{"num_hidden_layers": 8, "hidden_size": 128, "num_attention_heads": 2, "num_key_value_heads": 2, "head_dim": 64, "intermediate_size": 512, "vocab_size": 512, "hidden_act": "swiglu", "norm": "rmsnorm", "norm_place": "pre", "norm_eps": 1e-05, "positions": "rope", "rope_theta": 10000.0, "rope_fraction": 1.0, "qk_norm": false, "attn_scale": 0.125, "bias": "none", "tie_word_embeddings": true, "parallel_block": false, "init": "uniform", "init_std_qkv": 0.0561, "init_std_o": 0.0697, "init_std_up": 0.0803, "init_std_down": 0.0803, "optimizer": "muon_variant", "learning_rate": 0.00837, "beta1": 0.95, "weight_decay": 0.0, "lr_head": 0.0101, "max_grad_norm": 2.0, "warmup_steps": 200, "schedule": "wsd", "decay_fraction": 1.0, "decay_shape": "linear", "final_lr_fraction": 0.0, "batch_tokens": 32768, "max_seq_len": 1024, "doc_mask": true, "train_tokens": 124200000, "max_steps": 3791, "dataset": "wikipedia_en"}
Each number is 500 + 40 x the weight over the matrix's rms, rounded and kept within 0 to 999. Layers, rows and columns count from 0. Numbers have three digits each.

# layer 2 MLP up, 512x128, rms 0.0803, rows 497-511, columns 0-127
561412524544483561457539499444490461483494506543526520465514481577487472620580606481547432543522456528509448522570535490431470507437481521513446463480542530469455493473494482527454443472492470511564547497494426435483467468470507532514520443550560516496487443440543501447520552501501510502551401527503471504492410549455517494504533543462537484507507556469475499559526486471457485452609
491478434495502493485387480474451571516539458455507488474536440400510556459546476444506476400555462522535422518404496512565522442480536435518495489492480464453466581453529589474497501510496619551510487534512497426545471559507457564493466558443524484534469537499481458468491495552476543489470509473520503452516533566478536526552493484457495570521482516561536431512525500512456486465495
528526473512502516543450471497523500498511444547501429457485503471522519470540404510468547488551470550434440500536468508457561406509545452507492464466458454502450511456544502485461466479471471440470457581396525531465454557512482518484485477517546542469525533411452579488475634519501388518533497511511460461518519429456467485450510520444507453535497443475513487492409502544490546538418
435490523472531425472470533483455486514449574512550514517462565397471565476554545477514505555516557509504518510502435566454544501488550404482480474560507560480514510563516545470480480545510497546485469516532502437540509489579526561492576508479465407560503613569467518452521515512508516527506507508533530596476459469456573498546473463514501454471546487462484489515502449465494454466501
501535557466527471474408504483486494484511460456447498506595505518538541489464520511527523466494498492516485511548458453539471489550526477517517500484416425425423521465493516477460426442436500516488502464503481524508557476489522513529471489491490516535494537522485428507518506538542480461577444548567501586515477481533500483458467493462490451468566490544471548486433481485480470465500
538422444492534483539528510446550457471502507496440514528453500501480508527563483447514569481431555446446485546527475475409537463466534470457430503446529516517425521485424475518578502508466544521503551474521385478532549436508504464417508504464499434470490533418532510553501545502498453512566520555525577465481552489496472468543495479459463522517467499454462557501542458588464461491488
482486434524494483480512513486570544500560528547511534524501579495430469487494464560548483454502543468579462539501432501510588536485444453516478490539477498522560550570566483456520567499521565474491489490486533484538452535559467514548501495446558547464468529529518519520458483594541490495466536504458507548560412537408560519577545552565548536558554527565505431503578540457475452466528
522494477449505508483574563552509540419470471500530432455478528500441484569500428512440541510475494479461518409538458521533407488546484538526507499513501538520576476504501431507529540516463519539512489467451586471480529541453559495476451498471481409494482460496530521541497444591410540397481572513441511506486484505451586510528496510523475443498494590500440518506441512487463511541495
481505528534478478511591511467482548543547461429413481460501509495559485546492497521512512441531552487545496535408497454477506393560538479403481516488465453541487556510519536523475469480523538483487504499582483434508437461485502505501483483498460569486425474469530573418493471487518503496471466493494459508440461584502472467511448493507499558451498504555473479473541463589495523531523
511463473449499494519467566508524409566490541496502426485502483476527431534452558460476452542513537568535519515539519521506492446482430484459462433493443565444480517482555483510450521531447490536451542531586544502465440512473517523545560456431440537503504569572433539466481531471560473528489519546480500509455522545514507532422496508494532484584457521473544542508512465475528541473446
485477555454514510529444512438573556520472479479469557521509451539537536475494541568491463558517532497466516486466598466487544515531519549509557469535526519477473460398477523484469548533483548485415508447447494503520457460545566474479511529523478518539483529499529520553462476478524515524425519507512459558553462527497536537528497453463498546534533505522481495426500469524518499500513
419504515526446457481471430437507489523500506489511527513520539513463502505489522476506496482488490530531539546525536531489484547479493445447476560584491526493465481493464509540492529510460486434382463525495500508557506511543549500494401467427528521488479523530462479528451594444502532481455486508484548440468458513518485486525449514489485559458516553536448468496454472407484498469568
509526454475527467518525540479507522514518572488537425538504542571518508485438539538485539527481522563447550542509476445505457536563469567410509492433506489499569470505568454478518481384472544469510564510495508537531445520449551568481480508509533474471501517549458500491528517549522526497519461555525471523525481438498552456443504521551409506498396540499503467514448470469427491521550
528507489532471499579534533535527458524528517505459536517462492479494500506528473515484512508449541440535544527446510543503436508484417486496416522524474552552446534456479521525491479449452532532539497509482563530492536560473527449486414505427506541498503432506493484477427517489453530556453510458563475466542457456539506449518464552488557502529441497497447470507414495500528421574515
426483536484420538432462443477507529378446509481488510468484478489541479459478559438523441535523507531501408496491520503520496542461538528556471473448485470538537493453433518488536484504474476559497549544498534490483502541447418421556490465448501481498528474533587415456526524476529464603525508503527535509511385472509527584553498507532525465518537478457480456489507479542528538519503
# layer 2 MLP down (transposed), 512x128, rms 0.0802, rows 497-511, columns 0-127
533545427580489509561465494568555460468519546540457406496460550481474485516478514397517434503460459561511570435557501525469484443603567483531490584485457505500489530540546504435518450491509473599558559521473538475510472468553412454413480494482463467458475435424531513506441434529451493537530521497530459533464450429497494495479531570494508533509505503451515580451587493508483523480499
549554503562434455473550530510521471505565487536517517535524496509433498441534472488465485489515418487560544591539557488466472534505491509568431419483411511555536463469492491555475491479486470539501466564469539470544498457470485452545474534469497487440558379501471519509469516505553512491482479479444415518462512484509513526506476493473472430448515448509554488491474364501525439506463
434500508490587505496563492459515459540522487417474595501578396539531492505487482514440499476496528450564439471504485513500463509559505500496466503495460444566506519503458470456501445538530560591454505509555482459573438435478484592523474534507405502522488544491549507511477448504490541479562542477496482500497548526551492481556465476507412539586493502491434541456482516582503409448461
471509474531494525487543523522591472558515527515497475470489452505488498502514456495435478511503479565472507462387512448416429462491518562557485494497506513516499509471533496507441496526494427429566525463561549596486491473522452507470453600529504474486519472530500444507497541557480505463430544544503530455512504487434544564506526521447444394530524526470462460455521552458522516520494
474465498569526508486521554520554431509587508494499513456495510543466423550468489468535485483462509534448561543522438494518439474452536509507479474505465603498517469459447490474486442467558481546542586447475428529507515499479543428494499498519546430528445476537454518520490493535443495571486504466468552482501496475470520521489531512537516503494519511468463536535502538469516541501513
494472462569471536440509522393501569457451566499537543533483495516539458536476549404499486537440479421479544494517470505520419469524608567457596510466538480432553579424528496485486523534514545514531463486515421521505456514492514529499495572559521519537493480493480533520481569480503468460482467516507546525535507489508557521489528481520464470529480542489487513513506519532428537467443
573486479472469554537473552533502521498529463478497479451554471462536524538585526459434578492481535562507473419528468495450458469618508501509441467494522519475494461442516548489511496444445448453525557433557504500485550517501568454476530521488590481522574467526561506499476493544529504474480550496501476489445529535545473516615471418528489434525464447560434478491516423591510566449464
565453481495523435497552520472514520552507559482527503520512408440465512475513515457539494504443503493442527487487525434454565501556483501490443453478561470512531452461506499465477511543387478541493464463472511461478447474529483516518520524506518496431547482443591476505495434447473487542572539511571563488455498619586489448513531529520466492479512511617436525452477469521434453521511
561459426500532512534513539466494548559469581539527528496464441500489540533467452530553563541476490522488467446500465445501489506483491470500571501454507531491555577511566512528486425492529509533507539438528517504433507486516475459519568465481485519479444561467500511489444509478551523454460538508500396508532535433480504459457560526516600537581523518460466428476482523562473473475442
509482527496477422552540556543527509554558484523395516424510518523440502453493533516492469487508448567500577565484513542470468483513523510502531484523555512515570561505513525480431540539468472510536567452486553491518551553525574578521553534453445485511430534496478520455433490451540564577489553558444488563472492452433519449483460547519538489522455464468470499471460471454512495489475
482482514475470492519435447493524484385461508468466501516495494533500524429501556534437487557537467540502494455504496471471508496501546536489522445444520500469425484562523495534516519467443491480484471436488419498439595628530521534490496515453526560534428506492508552564484554500497517514487472442527488483530471492444507555506504482524499592435505418457555459528566430507581545478500
478487478473528379513516489491548509497504470523540477458517558548530477465508544535498462433492476477517535506471459525497558523488421511520454504448519490627453550508472495532517518509562458458501530492485536482474488565470523541529494492518473528472507489515534496503501534447527546490521547506494526446560512451522504435518503600560503490512543538451431484530484436512548508559482
477545503506455489472514621495440542551530461485553479503542492511558567472424479465532533440488504558518420508507449488476514484508577381493496483521478437440461465488484489467460515531432526523499497487509440485523490388463476605474494439539464499484441518434464395488520497538516569517500436528452506461481481501450536509568470546444446502506462536485565457513535496415491530550503
421571459500500558490510592501479490506492526552494482456509554454507485491444462438514557505481458496550490535502476431568542519553500454462445468522420474524469473507438487538501499504533485569464497498494528583552511429532522500524449516543467566526582439467468478557478498488470536538478541481442470502552465516491559482488480450498488484559466489561512511560483465470547422515443
456478495502539501583526509499495455405487550487496550456498511524537490498510481456462541595435451550472607518563559464604496471444522527414534511448457560529529480522588426430480494477579480551503481572467507460482464487463531491489519449517466473470421498510490529537458528497550499505525509535488482531512477496502467529501578504502433492467511496512507530491558522476426518589483
# layer 2 MLP gate, 512x128, rms 0.0805, rows 498-511, columns 0-127
524439509506488473520528474493486517477476498466551498468622489522462522504513442556476439541524481492547504443383507525533561529540543520508515489496542469468512460487569497490452525506442539457496507522497535368404432501454504509490507457505477490502427513474537447553482542556484555526564503523549533480524425470549525520492516496427540470460421521601474492483545556463492582509537
394457458534542440541444442567509530538589452463486481467472489505429472527513524507582478443479478515506472473512406442493535474481458556517441527458459458559542560531558491464491536488484498442496488491448464454473512414441463541477462445420492476494516567511549470506512469510501421469434536535539597459446490456496583526568520554593504527445461494436466507521515425462454486542515
510523434522478482612500445494496504458512469459469504497520421536568564493472535538580563444530540487433495494487435451518483474537526573465516474446451414433478493454570461507525484470362501528480592518444495517490498487500563546517517527493518531585513531496461465492571534476454543540408506553468556477529495489590468505559489496458438526552506493420496539570453510525525546538479
536446504460561509511541504520505475447510503541456507584484472500523530477443528562474445542489557479528535509449514472531530513518572483496502494501469476466549492504538510518480506536553489476489533495497594494486522511532514499432460511442530494529526484535518483490552481472535478574465454447497463447506530526520456494520506525470551534532503544527511503575471491513502535564552
492514464477439426534409468536450514479493428504526453423528610542522542486459474592451463532551517504548498588479511494537503544525455528517487541504402416459498472463484520535497517552488508553485465487478520506466520454513539522561466524448491435519543492514453404485520467425531521488489488470497409507522509532532533524472490565473533513464491516474505430553534573505471522508503
538533481510456447489456481520463449465521465492510561539456444534506470490530516422423486559488527471467508517537513547460425468542497541452436516436456517542532523396481545498482457506471517511478539510531416458577506509518489493520398449465438484469537523496486447544506493403479530450509547561540508398532513503523466469554517433385443482483440458499538519511501360518533562506485
495571533515475494452566493477589482445451584529544541522517504542473550483501518412521460563492509531466539550503539461543485528507552398505488493501469486523483562452518487552496472521502470531523500538411549558518484549482499451534478573444454474543531457522475559498524502464488569479486590476535535533402457435588556435497576461471553504493497472454486474548558437490478500494467
459484531502464500458528480466481543457476503493475507512475497603467480480519499467449491492516479437476519515568441518504484542573518413478511489442507504481479454493559502490544557454483437442545497449519595492601484476602506473453483496489459530480504439567599451537531514469507495518548537536518535478516485451505512560503500495508423473505513539537494525554501521532555517493564
526516534448472543546509465467529480481459500471429455562519540535464555473550481494489491473486525415426467502421511514588514505515514501499472529400530477547526547481502550513513477483446483441478542486477484444513477475475482475463470543514485514492437479454473499491496525524487498476501451497576534470489535432473503522530504486527515504392577542507578497501492440555470549546507
448485475554517459499538511480418551542552436525541544446549583478547503456561497537415483532530482486512524474498519484560505513492596512505521474447579488498489473547514476551548545542513510461481516523480519434459526427488545517596511531512452448507483511574518508531518443491509506536495584502525445433504463477504504525470504454441463500492418475572415512577467565509409430570500
474526586486502455556508530513540490491484469454482529524476531471508533454475497556516495490481463455514473514454495506531515532451509531479509552412539492532476579492531462502538452449553539534491575563496520467476497457518456522526514477511502487497469477497457525493510488511504520511541491547520546571515552465523477491536502515529504514423529509471432443485566471509548422534498
431460428476518455570529604515453540525484424451506441559518523465568418459512480476572514500476484445514464486478548468589490593491441482458442512499448511536451518496566504481489501440579466467494439492466513504523524489431469569488468522458499510552569510527563535456571507517520554497424506496466484466482374524495508490481522506515433509411499471548490481570462588504502575496579
558449478538476479502498527474446466469501516490508455526533469458465534486486470469424551511514491442513512493503455450509452550553431592492472526441540489570550432507445480527540449552519539452433530519483458465447558471566453508427484492462531521485451531500538467388546421523504476481475534488517414598463551511515497485473476512426516530553512555559505504530507476457460491493570
516472455509577506460619445483496459449448545433506509450461535487462489438520512531525514621493510504508535467536527479522531524476554506495598471599453515511475561425507500490521503501534485453466456484429562542461471438452545486496588485546527523551484479555440523543424527509554485506496498488464563445513521514496513500484423475480504525528450490525487589516497513520505549507506